{
  "num_hidden_layers": 9,
  "hidden_size": 256,
  "num_attention_heads": 2,
  "num_key_value_heads": 2,
  "head_dim": 128,
  "intermediate_size": 768,
  "vocab_size": 1024,
  "hidden_act": "tanh_gelu",
  "norm": "layernorm",
  "norm_place": "pre",
  "norm_eps": 1e-05,
  "positions": "learned",
  "qk_norm": false,
  "attn_scale": 0.0884,
  "bias": "all",
  "tie_word_embeddings": true,
  "parallel_block": false,
  "extras": ["capped logits"],
  "init": "normal",
  "init_std_qkv": 0.0207,
  "init_std_o": 0.00487,
  "init_std_up": 0.0207,
  "init_std_down": 0.00487,
  "optimizer": "adamw",
  "learning_rate": 0.00135,
  "beta1": 0.95,
  "beta2": 0.95,
  "weight_decay": 0.2,
  "lr_head": 0.0087,
  "warmup_steps": 457,
  "schedule": "wsd",
  "decay_fraction": 0.895,
  "decay_shape": "linear",
  "final_lr_fraction": 0.0,
  "batch_tokens": [32768, 65536, 131072],
  "max_seq_len": 384,
  "doc_mask": true,
  "train_tokens": 265000000,
  "max_steps": 3897,
  "dataset": "wikipedia_en"
}
Each number is 500 + 40 x the weight over its row's rms, rounded and kept within 0 to 999. Layers, rows and columns count from 0. Numbers have three digits each. The size before them is the row's rms in percent of the matrix's.

# layer 2 MLP down (transposed), 768x256, rms 0.0414, rows 371-477, columns 128-191
097:465551540471558378527541500517541544572549526465398532459500522512489515594475549528509509553521516495462553524501474499534436526487529526511536452426482450464486478531500522496524529462539497
081:493452529480514572547506509510540565415560481519412566463566485499440455513558476536486521570473486483525551546427526446498505569477512561627480526498478527501502553507451484479464464430468501
073:493456496448418512450440552498486448461483465493510466520495503547516514513489555514550519487375585449495472552474496488462527510453472537566438505446501448565485514454416510539419457460610477
068:523427441504418507476490517545502536509459475493523536523487518479494550508465535450473472627433507516514533496369500551514483531474504523544503489507493459451559479467415446531433538430516553
071:454496484420490407520470539512461533548509474509479471492513481511471532512459543496487539523497488414445475534544491493359524484458603595492535464486529532439556533515476492520533524462496448
093:508474509480518461500489451392522484468492473457489573558488414511458443521525440570481463437559422450598492586502585493493540488487374549493544494481470506503502521521461516489463525430588499
115:530516502446464524512536522489468471495432477467433523463427564530428434487434507493507495522493491514455539500529549478488505471454489488457535482521490497490482497553536614490479520558413497
091:501486551471548460489533458486536524547522482486400475513516514542501508487568473548397541469500495508614564561508505503555481485503487566462489475543523516493458486462561498510537504419487532
126:507478555539513528529555469476482522508503548507460456466521507513451467485507486524496489449426574520507536511515497550486459504502437461466490490530535518513458451421525469507501412459533499
058:531457511560534566583518536472512476472487477557448473450481512520509463444481557464478465479547509481442495539590567473511531487445520518532504455529605505537475497459445483471480486538423538
106:481525498488534417540525485498528510604540520482424523488473496520453436563505483531539493517533554480530501548515515487487457593500493558520592466389437479470529544498530476556539482467529497
083:495576566482464501504499492502451470549526549573469544497465357468505500517506547593506502456486518517509500528508495468537438483471498444424501504497493576519456448521581579526514453523569425
080:509501513514475442485567488499473466545523463484518499571509461510450495484524483527516585454577508466485496504518522484501527454480499481471447504522465490522523544424578520589527444526583467
042:509546565487432438478433503522561491452524471491548547491438438450510534481480486445504421514465505468530527534565472484531569456528470518492487507455512454454530495501475538479540487520499510
046:483530460492493452542538497513538491471485510490415439437514447557482505454490509536528460474467534527549535536665491507476500489548535535442529471471587550519468457564479571515499536463569531
130:548555584564561454511486506491506483545470522467401471505450552518483518548564434565516473541451565523480510491474524489437473490442481460530460521503482477499442517431544612513483486482563507
137:535507432508507549413482498503502493447518545528537484486473568526469437488530508562457599490472494467446506444528541528467515482508509395417513537498439481515482576543508471498439466438582505
098:494506491530531524445496503546472462598553480517494454505477496448443478494517489497565526423496491530500507499542459487502461502472467480446562395471475566484457447517492498506495451410568545
120:498574512527532471497536474456535478595528551450535475489509476492520533547499516573505435445537435590417483447521482494518459483432512486541438506542494545529554495539518538561514482501485550
051:556470517545498464527531522546478584533516482466476480514431503565489489532469499476493595495457490536444442521546511459478469493479524516510407359460493483546472447553488458512447560516568545
094:472504507391531451543415466521466500525418471465506435528494536495558567484464527487570497523465528436497490490526500565458503485514478578481475484577499407506461485464512480578464483522531502
073:505560483419488455476491482502472548521482474519503507429483439474541554585527561587486491514489483511448472482512517481524480451500535513424480489529547540461417498480486547422457444505506482
133:465557498425473486559443500492464497536467417469494486481485530506583550484477464553593478478469520482554528485514512537520468466496509542483438511573549420510488440435575520532485496518510503
066:483491524468480556493565494527543443497484496512519535570492461460577429502486505521503477538454537580530528528484423502473505550514566446481441446501502588525517397494427480468531513489605470
097:484472494459602515483541424465515426500556498491526523532554527507516547475538528499462573505535473471526536555526480522556458520504513435553538451528447493512515489505444529523477483509495530
075:481547529461534453477431453468510547501469461557419411482466494436474495489565408500495552429467522474521506534537530530551521525570538463474489566454495545523534536502499482565480522477484485
046:399482557490475493593534507478480495544489502492512518499443522424539498517515492497511494417490475483502448522466571446531477510456433505519452505517506512515535449517516486484625530541509461
113:553520528440569383511518574473526447516531504499416490503494511522564465532521430491564517482507545484568486555503547501433471542452433529487514493426531479478485546432559488495530477486592470
086:509478478519447565467530465520476525517453504568501555501465550458425481506440514521489560483501531460512485527452551532459570528469521428520497477509516485468510475515440512575544560552463514
127:500468518470433506470487547480496529613533451495466445500495474480450461580553507502471447471526481475551576477514487483499502508506469476536512481506499529434507493503524518510518449538532542
156:501438519453448501496566555528489491465504525497465553499445527485419481512409568513486505539453434463463499515528539465483570522517557523420531531522523487547509523540512486453506533538464519
089:510497600392488423490491465513498503490439463501472573545502487492481534498429488511489494518472464387503482489471508511528542451505442489437556509541511503510516521481454503472469503510453477
055:478531479521508488450511577562514491495486494500503406486535442467527490489511576494528489511523468530530470483549438495423492462462444468477490408469473443520530505516588494594535490528521513
138:507531503476533520550487480462547418507523517526456454542513510508492487543472575600493468503455590441529571510503466453521487553503515561446542439453472533473467480436472505488498536473553434
088:500516500503551414514540469498526502562574523458415514503454488500436450598486520513529538488530578496477547512550488473502458529543464491503534457403450507471510519467513547508556457471540492
072:503524523407514497529450505567507495460527564518466470489524474482489530499435443481495490610467524456480559510526474595511479477543476460444485531518514523509500511486476547466545515475444478
067:529505405513466504462431498531491475505514439568552435515569528413520492459447469521520547480566523480526528487621467524417509534494455420503512475477474518475487474498481419544582584467531486
032:538474571467543476472522490479537435468473574521419455479500576457579522503482463477534517506504539483468533526585467517474499513503528503459428466535501455541519507530476532540479536497436541
119:521518521519526410523513539489513486533462538470529518496423515490506495484547480527471455463542464514474528473520505461481491481455556482582527511526462566589519448534564511509489511537534550
085:476527505425484408506568478494534455526548504471517554513585496502599439473459481534534500426451447547558509511445479511437505534559529547441513465497490500545535374513503506524509507512562459
079:478499538437516440474478453494500442534542445520489510565457489501433530548582461561483442486540553585536550518492462542578461439558515411499474489440504570596506491519469491540486472530555569
121:487556576450520423513496456407551531570565509481456520554488535531500506554539490595511458416574453488517508540495497478542479480497433572478423507519460571539477499500477487509504514488523481
138:514443540490562500512584483499548399439499503476487565529527479488576548455466493534444529488437485449478530548449511433497555542499508524411478442479546507557533474489489529455507457526436480
115:540523456531499536489580479487454494519526567464536512467504533489560472473452433501521478446576470500523466501473486546459526483437497502554496415495475602536454494554509416447508538503567507
250:568499443546513398490499547490476600561539467479458537447472515555495506448501451509482543517504478498540530435496552515463502451444467414481534534474512473506505503486519513480478508399529599
111:499512526491451532526540482508487476572514478479502587505458432481547439527544504510530478490491474534526484530486517472513495483444554483519487515489458488505534482509462500533533504513558489
138:491501508429489479513592486494503499478461492486487530489491508521496540497450485545421525521480461380511478494511518400474569543477597529426490444506496467525526529506482524441494474539438461
053:482403525511471468505497489465490499501435477549443470477478474457570530490427504443522471534499490604499492557585513472483480478464501397529481475467497515547441552521506505504513529550527542
166:489584499407435491543459556467555543584528474506486481464503492522534592534532504531485497467461515442536503496533495472527452428521446503518444485503484481434514445485534519492449485498507443
123:513594509476482465515498569477528511554519547496466492437455453502489590508577556604496481494452473459519567468536499449472451532525503522458490532493508474387493497533460540450456503511554429
107:457478512404464488466533476513500515505448540464501557475471453529405455567472525540496521521453454511465542508546534459475545530449577468452600474504526505493535526527499578450496542519481499
055:544506497551508605509507526515506426525585505511487435525484556501478521518542513503560502527567553502502523497585517525435528452536428454434518458510451516517477516489513504480500513434502590
109:526512482490519423454477532529563508523508526450554508471570468513516638474460501508471439506578447563514555528497536479503488479472446537521448449495522514527557450523442493479475491559500500
091:507528519449496509554479443486514542537522423486532553526530505536463469441461484556494481483505454511521543563389545512533511472480530521562569553478521485508440564522590489456539560569552460
143:516529465521523452547518485538542458476482557492458517440518473516518504491519497509504530525495495439469553441500446550509482548508477531533513501471473523468478491508587533475485458556498528
079:501527496508522450552534421486521532547531500533443459457524485515574548462564459542512502472466486530509503491453468485563485474512499531540467547558529520444480504491502504523481545501517503
086:545486433452544476433428460513502521475598538520519507590486496455534487538484472549456535455469518532544573508498452503515422497504489500429494486464448559525549594527459510558519524467519555
086:503501524423462551475487521534517425621547466502492518506564452502468510521539437562514515471528480537525514500512555529466464471504490415471508487447516545493440517486490521496523455495442477
051:472526512478478428512502486457443457588507479509442535508518482506535572441483466529490484497535464583451487529498547473480499509493512557484539513580552482503519406482425591472512541526517558
101:548479533555531542563532524488551493572463527482496489502529534517449486526533518508537469486453543525477582514466515496494499479504512505455472471512500509514456433420508536532540498401566426
043:542492548489449460461476504466477544449481533491528460477514510437525524482480489459449482551510490536506572502641472475568565525580528485531495505547497418508556507426461492547522476514447511
057:530468557486491509560490522504493484504517502473536501471407528504497519482482544503479487453486456501511492550710546474558479466445489467489488539527532511495531510472516506473526517501467495
062:463533502484447453547553548509512574567509549510562503573474543509513454512557515580501504502509472494494476539527556509495500480480448550512469471437504467512513479539523501415560455487557452
040:456482526439495450515484485495463508523490493533488528469447530479532518518544491445490475522500531444501471524648517478521562516568426452503553426534507499536452487497566555508584515464469535
084:483565515433570444559476506508531486527484449473431509494448522495500556491461443511578458521477481460515468558536510535523500420434527448531472496516478502526425461512499497538510508545555557
135:504541515562533532556533502510472431640436451503469464551499480531502419519487502544636472476480553529450530529477481524490489520473493543509493496530487503516443499474482526603483547437554425
053:549458543496575463450513482525474521500502505478510485467525457451507543470487461538491504552441538463541503506561456565505503476511575486547403520412560437499478546495505515504451494469456507
044:527534528447537524475543469528461500479482458552454523503487454392516528530478537526534473497467482554466556555611513491549455594468520440488527489435515486609514465591541491511526478493528535
063:488494516444553484505503520503588516471516427464458518605471484543427567533535484490427519501580551503534443458585534557537520479547501484445477502505470519431488542519501558559471428433500523
111:483549500465518506448509556447511502487503498447484518516530529515455441552442489468529477536570503503487526506460434489505520504509479606441597463525487408586457516439481409520491498502435523
053:505499539528579540488470520471565541484567448524491531497445574545494529498542504575551424550470524566457552560519550545561472523488449486484446497466579549491439482506545580485476543464600472
197:503540480410525544527443520493499552600559465516514437530512505508436574551488456497480521466483532483503481481499479469552493454502447487587480504472453550480529495441533443521481485524465453
179:509498527459496508462581482514505470482484525501479571488494480505501484484469542525452498510461421456499506510501540441473566537503526528377530527483539518532505531577446550424480510504472504
086:479439473556496492573489514581450530483459489528541516590514478430588480476470538459525546552507476513481500425497494549429502524465491486488492492550473442507517526505481532507522507541431481
073:507546495495461399457492520521478456549532469522467463551529465444493500502466469470425521506498485492533465432442481503403441561521440511432473490465434511501523463489527492541513441508467532
062:530531491483521519527545507528440469485567499499497447551503488533478561537472518513477501424485524517497553438486474535457470419513521498466521433517512529559528537507472494517537479452560451
057:458477477395564500488442487566491522446443478556464520551553459502570569595446462495520469553454547427552505552560495523537478544503518488496432461526483510473490548532493549504553479535367446
154:496460540436449518482587516503499467486470530476456558494466514514478480506433548538474520511486426477458534528509554445431536540479567552418502510520549561556505525561485570420483505562472522
078:477492553461574462537502478457472470470503425532467495515488561499544458406530529578521586498515517496519566532492487518523496442610510493522504527517439539546441496526509549600460458535499505
079:524459517422490449524526549444459489438521545485519585478538424530603497532456461423535509478457505430500452475501448535519534528541490503506454516432536522477489506525535507496505509487439456
156:524435512515574538498535437459510430447515529458540488470518521517495500477494532535591486474510476552534525470466485507505452475442500539524518506533504501612446481518513521522478515540523595
114:499519480497510518497490467508589543506543490519468516495547481533519469507544572520407545456543438527462539446530509434461504489512475511406566489484445496468472510466610468528488476432529571
063:485507568549524510535475503469459537473538496491443500543524561550523496468544503447565532501498490462514485478465533469480518529553475601537459529507515498519444516465506438484528481487457439
099:492504540449568490534443458467520449415468478459450500546496525514578618516491497506506477460490566464531586506488484559548477496425480528447472421479584474500549474408463467466473507480487509
104:479489513438499464561523498515468524472420474463509458504490530519530545496441490525524520494392490484526505550556498544549546518521524512423531453617499470536493513454558469435505527524490468
133:502492516508540479514480422431490421422526514470463447519485490521597512510518525547474502474451515565431620534534475521563497563453508456459484462489523549542517501514511528561468519499411532
060:516425586483466538504530522489441436500411538500499509472505497436457517550519471535547502517514512519498475543496462563477434485553555399502482441493498590527533478540462593492482461478510582
052:451553576384535465522488458461537516518540510516407543484578553580468445496513500554602469495418527466524538544569523510534493498479484433488474428475518541575480482578469505505480535395472501
088:462513536463519544547473446484510540558509487509441486573570485552526512500528538510532515494524445596488573589525494499589461387511516535463487499591537558509441545498545510467512541530449514
094:541554499510430578559472532532432525457528503492505534527456455489478428486500493550543551470444516523430503505541506468414475488489490464538503458530439509487552527531479434533540491514465472
116:505577526462577413469534501501570475565499484518449480534503538489485487565495536545507497498514562456491532504467511437477471510481485525490591445392449477459452519511570493514553469492540464
099:504558485467542498514444503513559519536518536503465526527499478450434580611545501500490423531498465533501503582524481463515416476467485397493472493497490501580539487456472517521501472508517606
080:429534531466494464501482438500466437548489480550505564524414479496492397543461536554512504551540489501511475462486451467512428550482488551455482408410473532522538470497434542523497479518489496
112:543466523501527452531502551507530405495436562443515501503423505494428468512528459460531444470532527572482535496533523478457506488456530421549487470522463558582509439520546533469511488559532570
142:509492494494528414540616417491510476395523504461489486491475494500586516522456565620521532500465507481413563547523482449552529571479514503468474449537470524563457482475530561426479479464461513
135:496477415494544523544530452432421424569521431491565540470440550544466352487501446584622510536470498532461489551463502522499489550410545465578503559482478492516427525538506488569478503450539573
050:525537575429497521538465519486469520560471491514477502545520454487474496566484531487494454496486556436478530549483465539552482499487528482391421487575422524575486442488510501542507427421525380
056:494495516472493432456509560475524455513550504499532575564485479495477520426463492490520522534449496546484557541426500492560488466469533441388580511472533538512457437492468516495486511537533522
115:495554502468524423526432533488431546557483529525483456519513560482501505485458439558548548498441579552467497505502513519513455416510527455521481525599423416590476482475541470519452496552463522
098:452511515476563466476486500494507470566547467508485492518495421475453482515497496527456506540528429540523506521513514515467476611542493510495558464453502497497511518505504497509529495512511492
073:476517485487511497493519550492453496569525475471483551502514504488495448449480572521542531469547501494491466494439499467507516502491470523508491440469502505490502458500554555607515455522620463
113:444500463426558501572481506506523462576412559480508534524540488492471496541540461534551460527482509551511580496535470475488486522522531521543489453507420469468478436463547495502508461525475485
109:483564564460518551557464487438535396506524476474492493560509524505536481530546507623460498420518546550594549461440479490548478509532492535376535458503467526470523456474561489452562560467562463
081:483512480500458480502480489467472480541500445527503506495493550503471485460521517516530463459481427446488494477518510525526575504482536530530486508478519559441533535504475457449453507421469556
098:520486506442480483508525514553538482546495514538554525538514471482424518423498511454513519484576472513569445504421552444472479462477487522409513475522469462503486584542460450523521499496481518
078:529482494496520447481551476485572481524594533520477442525585451526542511519486575550512506456386530508505489550504467518397471514504488435555450510523519545549496498534484539458520538524519462
107:530504540497496566495579466439434486522554624446499468456508515528561461464505462517551457424492509529526514533431501520426479506470526500518499423463518577508439500527511386455543524481543482
# layer 2 MLP up, 768x256, rms 0.0658, rows 372-478, columns 128-191
097:575497477493502468543518487456484494539456376408466566494505516579508476540570457501509489455484501565512510518590518492479520550499494527544539475508507574513522500439442490535404491480468525
094:585520485504546505580546630471484480461497479421534477490498504558554443446586521450468531441587471512525473476579519498496500489439422520520523449511488549520554493462535443436507548486527481
098:606541481510504503520448562441464481490581449382498543513526484618541493471555503591450479459520439505537464540574518541531519557470478534536536468481508528494548491494491462500474483493490511
103:525502470514463505554496494480481495573459430427555496567481515557532424496531526497517446468531489510573392470605508522545458546474502517536503467485527549529566529484506458537496463522518463
092:523509454533527547537444524500497512522460427351550442534472485548540503515519486497499470462517505546550437402626520567545495545501535477491521418519491504438551547506478507448503449571526496
106:492504454462473512555485534484534460515481467455561495511471444527598488511486557507515460490543494540565437433576472556504516561492511491532448466471517529559560513502504496503505464530482474
069:544484477545450562531539532508496498421419487505587526449491489505519451524447571426563465531462522512488441502585517489578532553504525473482478420447518489523517478514481432497484457535488437
107:526521454519474533520499544489541492559440433454567485527527546520502462481557533521472462468523496586519448483561492504459512526479457497576473479464502502484521489446512514590437456548531466
094:505444528489565499442468487538488430507492507480524434493569538498538548523539534499490465459543481536465554468504495540433430512481548491567498484531537471526544474456562463547507463499438556
113:537496490518454500590527508482506495549520441364504441545494487553515407492557512515492432435502444489564466489589501463494483524505515528555488478474500559519543506456467510486489475537478471
106:506473457506457518527497510471477495568513433442574496569477482563478429499508552515460438465537468527553437485558521469532513587512465502564520472479510556449529494474459475532479452522506419
090:562527461513459495497529540436487483548459419422562488478477490620535469564518518487517472435560507518524429482611511509420497530474528533547502472494488498476541479433523504491484451520518502
065:460479518425482572543525521500499483530489454485530530517605531506572503622497526520482421476503485511471444483518451509523466552471547552545435462524519485504583454442520538464510469606466507
080:524528459503478488543509547496442516558473427415530501520501513551553470474514556519473442446517458515523452463612500516469491524493525536506544464470514518442561498489530519595516484540487471
105:530513480551525525497436483503502498511551450424602461572509501549529468527553508500446479471533543597586522485588508506501443538505463513572477525504527544495524504414477417511486489564581500
097:540499441508433524507507512491508497574486434424522482508499511591584463519546569464469487455505448560506438494607496471549540533418491516584463505538526507516536518433515467547456523543496484
104:535544494566443521475511525488436455543457447470575449481480502599514460474527558516467467485556464479528453409559501515484521541461526553577501452515472510475566579444541472511487450562514497
103:585492490518531576484528515537501521495450462414562456547481473603492467472520543543490471459556461512598481466598546487473458594458472546491543448550513550482536523468468479522481463558491500
078:508479489522469479581541506449532537520412519458586431478519505523532534500454547462433505415520503571519447501547490487481484488481569523620548565523476510471482512479457502446475477554498507
105:510501426556435538549540483513503489565480423425561500545506492533496423541533578506496470486501499501572439466588457475530441540481495534522483487504512507502553493489470504524482481551528499
106:527512455476474540559519493502488490554468410403551481522475483564506449502543559515494445477519466538590431475618506508542481535466485502510512444494508553497542485494486497542492465549487460
106:537508446505460505538559489512500490588482401413610519551472471549479433526485556495507484471484476485586434465581468500535459516473522552509523484488471516474566499486479487532492502541531489
099:526495470543515519519479497497480469524468416467608496502495494552519436481526548544447437425517491531550521462550511524508457559482507506482475428464515564492573524472476476494492494540509480
104:511517469490506541495492543481453453550504454440557441529481476514522476501557487507483457424549481553549456434591509541487435579472471490540473425453523499484544482463552468491507478578497529
090:548487493510523538538443535475545439478519475414496515516531548536448489519521436510549465452552470511481499460551478507432505556522424566536516519456527590438537557397513502499438498467512536
040:492561499465486481438494475529533483460469484542439482456518512456479476438504522441485554615470531502484512518521443503464480495601537516487515507490496490534479497524474506471498475524438499
111:549501480478468490517497525475497474557547448370591471534498477582517458516547534511468426458502461536595436469592503478472497563491519502565504440483515520511550496445465452495490456534540481
095:554468491480569444553500493441471490471553477400497494514529486594520432490567516468485498449538428527536432543587511472503505484460491536538520488472520543424506530457522488491447512454451511
111:536482487562527538464475503475469452542515436416541509525506475587507437465545554523457462483547510532497477454578517538518498540489564523507489391493505485475546517487481505554525449504544486
113:522558431419524513523488507500472518534456411423538485533461489502567440557530523485563469438551502498587377432586472511481506518440505458476493468504519556556531487474558484540483495536503518
100:482551460518484518481540496501462500560479436455555493476519494527522447519536569479503462473502464535534396471606462534482470538485499501514477490524442517514545507502535496503495457572502486
083:565501455473486517501532529504466454536457483510570480555475511500518443542463551471448484523506497563520501461554483547478512538486526455521552518509449430416510594493504502574446457573503393
104:554493469474508472553507492538481485587502463387549471533511510540489441518567489512515458456490504561520450523601528434494450522464478509520453504466497564479512487447448537517470499535448494
093:545498470478444495563536498465545491519482427383541507522491494631526423537515537487476446446508463505549425489603503460503484510481510530561478459477521563539562490453478537517474490528469496
067:491484527568408499524513528422467515560485461442540533499490525588438434467524500560488447390559500512473428468547544477479511548415508597568497491489505503511532492466494480477488493509538489
082:557495506467513500581488568464507499498572514393483524457506508611464451469558458444481464426482497473537477516579505451500520502453413517483495518502542518459542524438482457452478520470563472
046:473545516527514534504570518498459495508563483478500475529577475491460477457500501592571494497491482568532432502467478465492505545492508563509517468500517492511480513486549432503528473558546542
108:537523485506496520558496536468511528524474429385545479553542501581503474461571507529426449459533472526586428466589512501500469550480485546548475446523504535484559536472495495511482503522518494
097:524503487480471492543551525476467427534508429400569487498492482578549451467505533516508454455495426536541423487597523497497504576472500537533470485522527495481552517482468515477476515523534464
104:541512481508464520538497500513524512534467392393556478534509531539519454517535491501510421472506489541587467467611506519508460570482486485543490452498523500501532499487476512500464459557505481
101:579481449548503499503453533493496456534446412388576451525515501569505442456530495515548455498515512550551479427640516537484525569487527462497511497499532443456532530483474489539465439510521480
106:517552440480516538513421504487504474523458454455581451558452509526570474501546525484540475470533495532586462441595467505493499526488491447511512456509491522509537531493492497542469467505501498
111:572503464560528525483469533464443477476482483458542466515504480587528447524537489533448543500483497555516494458578513500441545501454478477539471497493503535424542517440497497591462497468473499
122:509494488531484535560446491492507468521471434427592417574491511551493416501527520521522450464525470542559437442569465468563480525516483534556477490515518553453517546470494454544455476529465465
104:565471490561492491548543510479459468510475444448593519493489488544519459505528537500448479450548448555568468445569494459503480588443455507524484459491518536508561525457513494485479429551536494
109:532501440463515512512493474512525490563484429452531475529488489544546472581500501509539476480609466546571425447577496503503485496435511463488503480489552610568518495488527500518510446543506497
090:542512454538432499525494485492467521532446380424533495507492516581526494512556527487515464457544498517563458474579508516485471569488470522514526478488529576523578505456464492543445509554517485
130:517537479581494460542515447490468481551535413452551520521507458562553427465530594550487485495487475492524464405561518530499500510477560520499509448465501512493535502515420465514498528532554514
115:534508482500511506555499462522488483558506440428529495538506489564584483539552513532465455514502474519535459434579513510507447523466536531510481433501502530471547509482472453544485463526569481
112:520551441453488497552568475487521525529485423408545458510483475536525465552529550487530471447562520498565416444568488493516469535465470489498488468525533542530518476475538463496505479550480512
093:512437501454541519499467577505464471507484454519523485517546539556604486545502581499494489467566528411494498462518490488454467416480454518530567484552487577421538464400473493534521409451423497
119:511495489644499503531448539508478484534466464467507493519520503528552468421563499518441517481552461517476545511561515481501512490476478486576511526497507535494490543515543490518430504454480482
112:549542435476469508527501497470481458531484378490536505498495485567557519550523526544495465487546550545540469434550517551571544561491594526508481476463504561504536523489529450552455451551492507
109:561498485539486537567525515481508489525453441428537448578508490570532410460570512533482501447551453522583430443596536457516512563485462516526563499520510564478521524468495522504458498504504512
096:513455507481545513561523540512474404480517476488572494471607481505604534472458515502476481503491502544531467480505470584465473560491519486514480422481525511504528455440487488536512514503461477
102:573568477489501515530494511471471471608460428362567436491511480584528455503553504526460456449510467572523457473601521486478477530431466514550501495514518530541546547465501459516439491574483499
099:525526469509512496509495491493517442529480431462592448554459534552537486480535543518503440475541501539595418439587494493496447557492464530538529483522496526498494481454512500490471448536534488
102:493513460506475482543493504485485519543502443389583476537480500561530440497525539517507477476529507556535423467599528492524461570465509493525473466536466538494521512450481524521477468553546453
103:509505438576487496537499478476521527558461425413521451556476478525469448508533573515450461427562452610534477522566530424472504557493496491577479470474505552503550477417456486522484502534538493
050:512466505518481480521541498501482484534542519500522488479543449551496438525554495541524458411565489510483383470501450473429435419505506558454534488479508481455529516514502492490501500556543527
039:584561473495490503516526454496529482535526437434552486489523480548529431528478544500476469471519525478528431470656492533464508542505500559529560497497474477545485513497439560573430482587490486
109:526495460498461523563525501485491529569508408390575487549483497562546446505556564510492445473523464495562434468619493492498458562472476519552509435512504512486538514500473496499471484574539466
069:511493465537484541456545474470452463485492494485624492506457428492495479442488560488455504441484465529540484419522518478443539480467485517519531551465531560502521469490458517525514473550553420
105:502488451581444528549532489504523457565460424400583485518474477545529450534475529526500451458507516507586454460593477480534451550502514485544489457495491534545548503474459500512522457561568505
118:551519474554518469514498530486500522586517426400534476589529517581527456497545512536458464432552462549551470507561504458476482542489489489580509469521494528488532488441518507511455424520502510
080:485529527519508452533551547409440507558613504423500504513490541502524468474536513507456547438581517446502405495508477539477518483461454563535508483531495499401486525515476588483503509473430469
074:582525482497508490551506451448481461483485493385540494489508544584450472529490505507507526478539431558497480446551543564470534471481471560538498489493520486522551556488564489480427517510511464
099:522465445504490533509527529528495472520451454428560469533484491561513479508480559492452483505539451528572376442599494514502490547492504539519493466468477472456517517493457499504463446510522461
106:536495486498489527538547491477515508547512450350548459504472508587528390497513498585501466455541475506537503469579532537540500503468473509529514514493519553564540545471483487496489490556523492
087:563469461529480535540507511480494483508497428474573529543483508561562455466529536529512510474476472518552468503625505482496489553501531522575506522502518543468538454439487474509431510490520450
131:518527472593516515534507495474474474533552438440517508513524476554533416424543576540449470486543427517556479461553527556524515526469566552479498423517504509476502539498431479524501515526537502
118:528544448453520510524478442494499474522468440458535440505480519546572480530530548501517497491554516545617413460573476524517487514450506446503524439518533586592502473503541488536491532546522519
077:639496503471572499553485514472468437536495440433492485492477590622546492564508481520520465475534431520513460526634546502499535474453497505505477485489529551541537504491506403477399461531510524
088:520505478467497448553534488511525543522545499385495514517521476521448422478512555529457513464469537486524389485501518474537514522491448631508514475419497558446562504495461427550489544512486396
095:515512490488457495548525504481496473556488412390605473527473518566558449497540516523477444470515448510555430461633502525519468553472474549514464480499505507513569496450500480486499475586559488
070:502500479599512479491568475471515530577444476466506558497480563575496466513451543511454443422532487519457480518549497421508521497502461605539519508507415555479529503496474452492438522476537448
118:518578478417517478541482520504538480525492458472536469500495490531612474515523541480514492459560497530600408455551493531490471531443474460505518445474548606563561477502540429494480500533518504
101:510470433493469519497541522503514425542505414407552475516516497549492399511524562511520443496525482551567451422582518505496508614487485546530461496462511525497529519471468461536477455524504430
097:552477490529517517550475489506481492521470428373543452556484444587500454508598491532485468469533469524560430475595532474527492573467448554520532466531559520459521542511503470476471499490529486
112:507535474421477518532464497522508470486437477422506499535592464562450450476483487491530486490520494512538440475541488537511453554516516538485437492459505516528513532441510461509473495524454412
105:546491466550459511513488540499522510526454412416522456546514458534462392490538519474459518439562482584532447503601539454484491502459480513505474502528535552481527517445476545492508520524482542
071:604488462583515495483522551468475534411418467467583458527491515543543524573508508488480463472525483554558472468526511499466507488469587501438533401511475477526546463485524450498456485511555583
100:537528440502492546530489546482488479524484432413575490553448545539527470514532547471538450468497480518565441454631478498486471532491521475535496465529539523488541472426504483520450475530517480
098:539502420485476491525513495492536526549481435438572446507476482545524463538509566490505500458512502563567453414579454501525518525471519486497527489487490508521547485427547481555470534529519447
109:512520463502508514568513492495508487544474431431555493534415515548508460530538534456537427471535503562639456481593487547510477523488536491496488429489520510487509478472515510537491522565513495
080:519497465492483470564453547462495504546524495438534528566531566645473459501508480502490468462523492529537503499522524461540533525466479598525499527494524491458534488480536463535445501462506440
077:567471478614491495513572510410452453478447487492578436448477488504569492438496508530484500455528524590566548422522506546545551511486517512524619513513531518504549564475524504491513539560538459
085:491492465449553470510430533535530451502537473479508451537539534500488511458536404567509481433530483500543480447511479460433436508499501510570486467476471522495550534464586527538492448492461564
104:592479492459476486564551480468467475546521491450529470474490522575480485592522482475453457446564490479488441518578517478467502504503480525488562459425465550488501491497526448505490443456547498
102:548528479508440476569527524492527429513463443335559483553487465548511465522514537548482448437503455485580450492582525478505487552475474525541477462515490540507570485454435466485501474584489460
101:505508490506467518473494506499473506517431446420557501578481487551477488522514533481471442463552506518594453497605532477527457554461496541521495460518461550492538509468460463480488491591516501
103:486501500471472503529502501503480440558482421397548531480458496563546455492500502539491449458509451509557429468622508538493490581445477514516460444525494544498553527509483473498509466548501481
112:561498510514524509573480544471535503519487436419506515563513524560522449473555532525479462441546460544571468453610509489500478537472450521565474466540524564480530524468519495476468501534523465
106:518519443462454504506462478515513513544457442439542507533481437542530458530500548482503445443520488531513444447589474469495496536466513506478512522463519580464562487468475544501498478531517465
115:527544497527509491524468407480507525520478464423541475510526474563495502445550523544385519437491464515475479475555495475565495540495460495578465553437510583429545565468525502499460488488431437
106:526519470510464518546514507484491494542516404404564484536487502553537421501525548510521463460510494535555397450611504488552466544466496509529497506487482517515509495488463500516463470573513455
101:539501437501486516501539497476460449540477438400619426464516487548504461497507527558457468448515481547535448411554530527513489558488464512514495514435466517511576515481444465523495456581502449
107:536514443529453466536483480534498489554494435470590486519473468550531491488477577539503453477466490586575446403558525519535517561479475476492536521454507510485513497487506497548492422582573424
103:512502472496452490552503518492508468529464447407560510566442461554494450554520517486459475473534482457571403486580517496536474508505545508559475473478467511508563496452467521518506487548541500
083:527487458517435540523547530495490471536485441419571477497473487562534427514481538504519455460523513500522468428570487482456540554478514581529476433487485505450572529469520496521471458580594438
111:502532497485500540531483471500469448511486442439556526550511523542525489474533496543483402430486436533540473506578484525519496577466468479542471489524500536528518538443479510502507468553454488
102:582512485520514504517443495483527479489503435365557490536521477610528444506522507559509456484493513584566477472596547472495521548476504467518516473498498549473535546482449484469446503564531498
113:485484471516469454530462509483508403607495449481565466570447509528489408460485542489462515457507478460471468508515523510484517516495462504580577514496460482432553506448470438522500493473538457
109:551469464540514504507461497500464527526478435440558494551481463571525481457495526574520483517530469550560463437605551474479509517447550497522517497527510531484519557500440465496462449574576453
104:507520491462439519533477519475491523539503449405575470534508466570543442512588503515510468416526483515536405421598513493541468586478469525531530483470512516522566510440532486488475471549509465
106:559493476527529489492472491431484469446487471454575446528506494608558488488570489508490520470518500496519462444575496547483542516500498451572545498527537519457526550403501443542441493460473483
051:482545471498510508504472496542530534451510494509478505501564466452493546485494497464500542582452539481496544504521467479512504502559510496455549502511463505511408454518514558514457534504470484